Weights of a small GPT-style language model, trained from scratch on English Wikipedia: 6 heads of 32 (3 for keys and values), vocabulary 8192.
Each number is 500 + 25 x the weight over its row's rms, rounded and kept within 0 to 999. Layers, rows and columns count from 0. Numbers have three digits each. The size before them is the row's rms in percent of the matrix's.

# q: layer 6 attention query, 192x192, rms 0.0818, rows 134-159,165-191, columns 64-95
# k: layer 6 attention key, 96x192, rms 0.0814, rows 69-95, columns 64-95
# v: layer 6 attention value, 96x192, rms 0.0734, rows 64-93, columns 64-95
# o: layer 6 attention output (transposed), 192x192, rms 0.239, rows 128-156,160-188, columns 64-95
q165 126:536512526462507479458495497485483527512540525447486501492476493454512518508494486524522520475492
k69 105:486522523509526489491515516495483539508510529475464498491500496468539511505497509518473523513513
q134 088:501522482526459515503467504525513483509504502510492491513466484508528466509514474484540503527505
q166 121:508509442520490542529455534543507494483516466527516475493473511494512503514472486532504502492477
k70 109:518525502522490516505449507515515507527549481485488511494481522518546481515474479527519493478503
q135 082:466491500446488481552520516501514489474540452489482490489474517494507530462505522504512505457503
q167 118:474496486482499508502509574521492527533542497487451483505472499513473510552499489533490512498528
k71 112:529488534478502499502518505489491497556551458464459518516483519461500535484518485469545517482481
q136 085:482536492468506449517503466498479487449524507549476503492507497519493514497522543513499505500461
q168 117:470548545522505479502463528453488513478520478572476476489445493524490478521563542482452508458490
k72 107:491544505504511450498507472493461499516513499541488525487491456489494507507479527473500509466484
q137 101:487510491475505485528531499533496519481493460505490456477494489510551517497536538554503488476482
q169 117:494477514509538484491490465492476522533532436510522511507556516507470474511453514492522509508466
k73 107:460502528538491488511492474469465515494534434517513502483511479499497524503530490476517516476464
q138 069:487508495482497476480488486441527509486525518516495478513455469503517552475512488502519490517478
q170 122:468512495472509487484527475483525452473459496498461483495484520511499541537528467466537499460500
k74 104:490507474513511484465488504436487465485523512488468489477502534496507477491507486467512503510519
q139 078:526512467490462504527532475545508501511520531564490502480499444515499506522464509551535504493512
q171 122:451498497544487522526434478499513510529473478466468506473478533480492504464470460488504530517531
k75 103:493554493507518555510494487501511498526512508516530523514496464465488502480471485487571469510514
q140 068:528475441489479513428471481533485496486507519527501472475530542538494473476540490463485501515496
q172 121:464541463451523470491457507501486492528525494538537519507527539502519513528504463463445488509523
k76 102:494576488481517488464506505487520503477536495570520493522492490519534510545515465442494494522512
q141 082:478497514487467469512477503462534506502482512502516521542494498515478500474491492489510522545530
q173 122:485499514510512504523481485500514482515494498511477487553500508482472541534515492506563545502568
k77 110:521516510527471500554472525501488477486511463508509492496500484533479432519532514514519456515525
q142 093:486514460506516513496526472529481524496502479535485472458485503486521484504513526528522487467488
q174 119:509530422490466505520517509477501483484492527490529501511504467509430509512530490492522511521494
k78 103:520532518471523486529526500456494499494469464506513509469493484447503470549491511501520478511515
q143 086:480460472480501492521524451488513558460525512512504489483507440466460500528484516522544505457490
q175 122:528481466454514482511497480507515490487524538528507481466499472520505491487513498489540488494527
k79 108:501488530526499530499491472504539510485542483577500477445512484453513487534494510501530507497561
q144 063:503517475467458493465516515539521485478505497454527466485503522520532535489474494536548507520535
q176 126:531514470514494504479502474528532469494494522487514484464493495485502537473499484498581497499512
k80 103:525504465520492496519520504502498528491495509537470487520482506550519513515488482498527512558478
q145 070:492511485493487429526550495528501483472455489466483480497503495497501488506513528499528501517510
q177 130:521497499446477559504499503504517533500485514489532510474486547503490521506512542488475497489537
k81 105:543495475479511537520537510577477531475494494471471466509488513497489547539475521507505471464514
q146 097:487494480503493458534522495522474473477490495530469458528511503527521479510495524487541478526531
q178 117:531471494463492496507451513487448508476496539485560519491468520493501491463544510481518513486507
k82 109:504467489534498465508505484532448465469480516520485457468488504467486494527523558478519502497503
q147 072:507518473467468458503499513556515505475484524505479427537482490512525468525499533492526508506510
q179 121:486497495538526485499498475474492513544470530461489459506512500517510528494505491522480495489498
k83 102:488463508512495528552503492492526496491492522498435530522508510485556526531521518492502517525498
q148 070:510484532547487480497493522529474496498430494460471523490496507546531506511503493534514481530471
q180 123:493531525516504539465541537517477506465497494467469496516469527518492494477511438444527493498475
k84 104:486493475509481517533488474515455518508483487497504491509497514502514475515485476495515513493504
q149 077:472539493448485511510558494504546514471506480503506481482477528492518523503510495487534499501451
q181 128:478473532463483518523512499481551518522531522485477469487485538498506500508451491470505531507470
k85 108:451484500481450525578478509473511509498505496511495490493511458515544496517467516519471491531504
q150 065:456509490473531455507521511496521540507492474454526457512574549495487465473478514484514538458493
q182 127:467453534526471533506475517545505509523502543460513483503502514517491457537493472516559472447477
k86 107:529510525534427525487504505530471558513482499504530539508465505496515487507478502496508527455508
q151 078:496516485465479507500539491484483523469492496506517474480535539543479521476484513492502542479492
q183 124:529517498488522498509441511531505523472489468488518501481502491509503496489477511496507537500500
k87 106:519506474471443447507482495543456558495532493499487493507544518501469521469439491461476526529507
q152 108:509474492479532467527538473519483526468507497483520491485512484507474489489477526513525494476492
q184 117:553444501532472509488488492512476484522518490427462504509511524483508480528461517473515528520527
k88 107:503486511473496475488528522440493520449503495427504539468511491488519455534532530427508481494505
q153 056:522502459450465495541508498431473553479514480498512472496484507480518524492513498482484518496505
q185 125:517544496523483492463493484463514507472583560480506486500493491488568499493520468492510490508528
k89 107:510505554511471487498508451472495476493515503483490477464497460502536502486541495515513456488527
q154 063:512489526532485510530482475507491483515480518477530526508475491533492521532514464457500519509501
q186 126:459488514480512478500491508492497523539510553485499514510491555516486495488493462515508511503500
k90 108:469490504496470516500485525496489510531517495464512490504491470485499503508505458523474500477512
q155 068:494493495530465469496500538481505470474540460523532498520483529472515520485519501489502462529501
q187 119:515492502501514477510490500464555471498511505526541471511565545530506466497543491514491477500528
k91 100:506503498491454496496482483491526514536506514545522487453533516521538504497519530468460506521547
q156 118:494503489494524495531536462509480496478483472532492471494523489509520481491479493503534473484516
q188 120:495488512522466500487509466479501488478489526472505509492533512465472490481491540517532561475538
k92 112:482515493540488501565510488468472505519453536506480494464522468466525516486547506486525537467509
q157 068:510481500471530520552501514503515498482492527523478502497459508491515528498484490517504514471434
q189 122:514535493502473483521488465497495481492467489546478513508482507512536496458498451459538560484473
k93 103:517475490503486507523564472516506504499530501496441477451515495506528524483476477474471524470440
q158 087:511501536512495481529461520497472506498518538501510556517486463504499546502525517521447488516523
q190 112:508492545479509478498534529485499469500495515501516530465493487487528497530503504536521472509484
k94 105:541448534478496477499489529478495554501482477519516545523472503535505455521486507544509512453509
q159 072:538489532517525527486487499503481483540484543460509545521431495496530483470515497458470488530521
q191 125:485505497473535505502475493523521509521469494481470495518524465514477464438531514503472524472499
k95 105:492516480500493555469493471534521495474562502490491530510505467535487536496505466489457487504471
v64 091:470533527494444481502485514498495497513541491481501523503511505511506494533485526518521501553531
o128 076:473493475496509481481520489515516486522474492512478516481492483523509497500506500463472469475473
o160 102:534481436512511519552552500475508502479513526472500488506460496453523537478522499534513512507499
v65 099:469551527466517520481528451499521499529503474502481475490471481500499493494480537523545488522491
o129 089:492489465571523519511497485517542472487459525511508554453523473521525499535525508500475487498510
o161 109:500507550466540456555483509538515529493529470488502480515517516470490535523537482511490485480492
v66 102:529544486447482498506506477472475475483526487465568485515579512505527482498509518467463530517477
o130 090:486462501509447473501515454470505511504507533555463472518498476492487499485506534489494471491497
o162 103:497503522496525516499485535498501490492473477454494483453481517475500527510477530481527492501547
v67 095:526486561501508502517491476506498523491478493480473499521557529522483453515549528491517548516513
o131 091:522494500486466492487470479552476507485495518518525471520497502509537484492479554472484469464502
o163 102:464530496503502493527512519464485494502539525477464533483499443488510513524488463505543493509504
v68 095:528495533515525513506491492475508511498466482501516489473487503484472525476482502509497491502506
o132 092:450537469557472500525491451466522534510510505507500503504547507516477486442494478480581524522468
o164 108:493480527438527515478523530537501494479493497512503484559469478488510553498502519520463517502534
v69 094:549484521517481489473482536496496478478515514508533527486496474525525514484464487492514473499505
o133 083:519538501448438510539482466555525541516493507498466489513526546516486483515515457489492541456519
o165 099:492500531510549526517498511451455502505528491497502504492514484451537495512465473492480497544520
v70 105:467482493477489446481477488551510483518476446557519505492489456526476527477525500514494511517495
o134 119:445529506509549514513514478497480446491512481507520450536516514513534524487546508527496516556465
o166 092:569493476505504525480440527457499471509488471491462503488479462480511532500450510519477500497495
v71 104:487519469523546526525489493515538536470505480504523530455487494532467504508513521510512519476445
o135 091:539525526506519472513485525496498467529484527504456500508472473551521528537468464515515499524524
o167 107:479500448475488482481525493532508470466509440531565471546511521461479479466522508457544499526485
v72 094:469481519526490530529512519491475514517509518520541541479522492480521499435488480480494482539543
o136 090:510489471487500532526474489483512507509497510462504511500454490520477474466474463486547514477526
o168 096:503528497488504476509503494504503477446501473531462489516532541492499476541501507506507550492506
v73 096:517505483477514521514510508529504505484546460456498534550489468469519452454476493517535527537480
o137 082:454478503537513472510527505500542496516482499480492514494489497478449546526516514498556464487476
o169 100:538544536512475480463516487428514497487502486521487470523538501461527461489486511504502547505548
v74 094:515452442475440460535530501501488512501484482489479516472486518561523498496507483488485539492489
o138 083:544527503540552452525513482448509509531478499477478518539512520481464496528521526504493504475510
o170 107:462486471510490527511493474507474476505505529519499472449542490497495519460475453480478504507518
v75 098:465511519477489500533453498492504542503535496463518508515493560494497457469530526484533530523494
o139 083:531531466492532489514522493529492528475533502465498511495472492456468491512444484488521494466507
o171 112:505477448537495529454500537458538470537497483494483484452494486518500523474546529508454491498470
v76 097:504543490504509488479499488465509497540485490519506465467509432490483473513494459493495490508519
o140 102:511493551461457549463473503543495509466521516495494484499472490502519490543509503511516499510547
o172 101:476468472501532490521566522534499493498469482502457477514508539521475497467488482485543504464483
v77 096:464482520499490492445477496500550526500504493565453484490482480481504510525492475500481487482526
o141 079:458549500566511498530520473455505483518513477494526514502510502513488476530499461533522539532496
o173 106:473485483519469429478499518482458510499501497511527518508508469479534512498502504501483482511480
v78 096:484506510495593466519513529531502525480480525564476470487533508546503474494519497493546484450511
o142 073:506476507468513479529509461477483513514517496472503498475474485512481532527525561467505467509538
o174 101:541478512514464540469474500507539484495471461511523516503491492463541502505498458459464563507461
v79 097:539505472529488528470464502524500494478480507488495477510519485486507507449463445516500472508518
o143 111:520522516481491511504468483463537507489517544514498457493445480536521489493515494479557514512502
o175 098:468474488500480429516527501484467483480496504534526529475535486453487520496478508463477474497484
v80 092:465514491447461473483438506522501530517473479539531501512564457506504498451512530484519485459479
o144 087:525472553539517486460482503497467478517497479514503501494501526456482527529547556520444509512493
o176 099:482490513459538497524540481461518452442470526487501517506485490511551512500498476496513518529483
v81 097:525463512498489495493499468533507478541543491555481547513509491451497525505496533497473525497500
o145 085:482539483506533518497493455499498542530467501479482522455503475486497504530512525504513469471474
o177 105:560498517515533515456499518479474514476458484511510488490477524488444528469470499496483496507544
v82 088:480518540522504499518464526536492480433500465472514504509521498525466542512532528497491496494486
o146 080:489505534466547490500483501497509543549507494515519463554482534478446534518499496550537490447493
o178 102:492495485500488485480514498490505487449521507488513532526541514508551469474496491521447486538496
v83 092:506457484508481537474501491512476472519499477511484479554525481493492540505498488506500475509503
o147 101:459512521499491501487528473437518560479495520507536508476506492439488495468511510496508527481495
o179 092:525449503494485471519484496493502482546520514472509491473464531498506489525536526507489490471496
v84 099:550496527471506507505451499482522534474512569492495511530452500504525489513498467464489502459464
o148 106:529495512531497484496513516542510467506486545489474497506495496532489478543473500484503506487538
o180 095:525467541509484523501505519450481517484487495501555505510478487503513467498506507478509493523526
v85 100:535503439544491509524492493520495499534498459492501510527532536475543526537504531494510484524554
o149 092:464475483489526489497521476459535527468508492457520537490528507502485502489502537477478503479523
o181 103:518496535501485529492475505483472504533500492568511483479503513503537526485530504527482500483476
v86 097:468473475486512474481477496520467537530505494467482522534524531484468514510489543461470499508489
o150 098:488508494526469448509529493484523465490507463511510471533524506526488545514524527490518503509536
o182 102:513483500500524518512450508507479489526460488510483462491511502486543483566502491511489491493482
v87 095:485490500477464533457512522510500484499489492572509556478517548507468507446505499498487514511497
o151 080:505515491488487531517517495485508518473539451480528503462497505469479510500513520546465486493449
o183 103:505480454489540462459512530501502480514489514480482444570455563515454500504529467463518515515543
v88 094:469508473494510527508516481537482503498521521541492512526504514480544485481515493489493427538534
o152 098:513486517462505496480498461472553549504475495489535520473459492522490514517491512518524491496534
o184 098:508510481511465475501499502469507473484545476505444524512522494479460451505479489492531508442492
v89 090:480511512456526512531520470514498489474537501489534466519529498494483493475506504488466514489484
o153 087:460473511487489507516515514510512509465486502519505509555480510524485490458431480442530511515508
o185 098:515509514492463508500516506487506494496492524503519512468531470506520537551548510528483476558516
v90 094:466465491544475531446478514510558490463507484508524492480531482550505524456479518517499502486506
o154 083:549488481542525485498534466476479507489490489501530534484491487484478529509474493559532546506519
o186 106:487515502483488484504480516478484487517498487531458462502513503506524495493485508482493468486552
v91 095:495487496480509457471519487478512470470535536504521492532481504470533498451532537495548521457510
o155 089:508472523483418544485520454491487514502510528501540470511479475478452484490526485482513501508562
o187 102:545543489502538478483536502516536538526480471524529516512506516527508509514482458517474469530507
v92 103:500476522498485497498523483502464512500476529459484497525477528483528468489439488497519463527529
o156 102:520475491491506477508521506527500575458512524474485503517486492523497494485496487481532501484532
o188 095:484505503476540520481488449475491468533489504502489483510508497532517543494512522477503498529514
v93 096:520494485493459505503538494493500499509519539541527494526488508483464492516531473465483525515532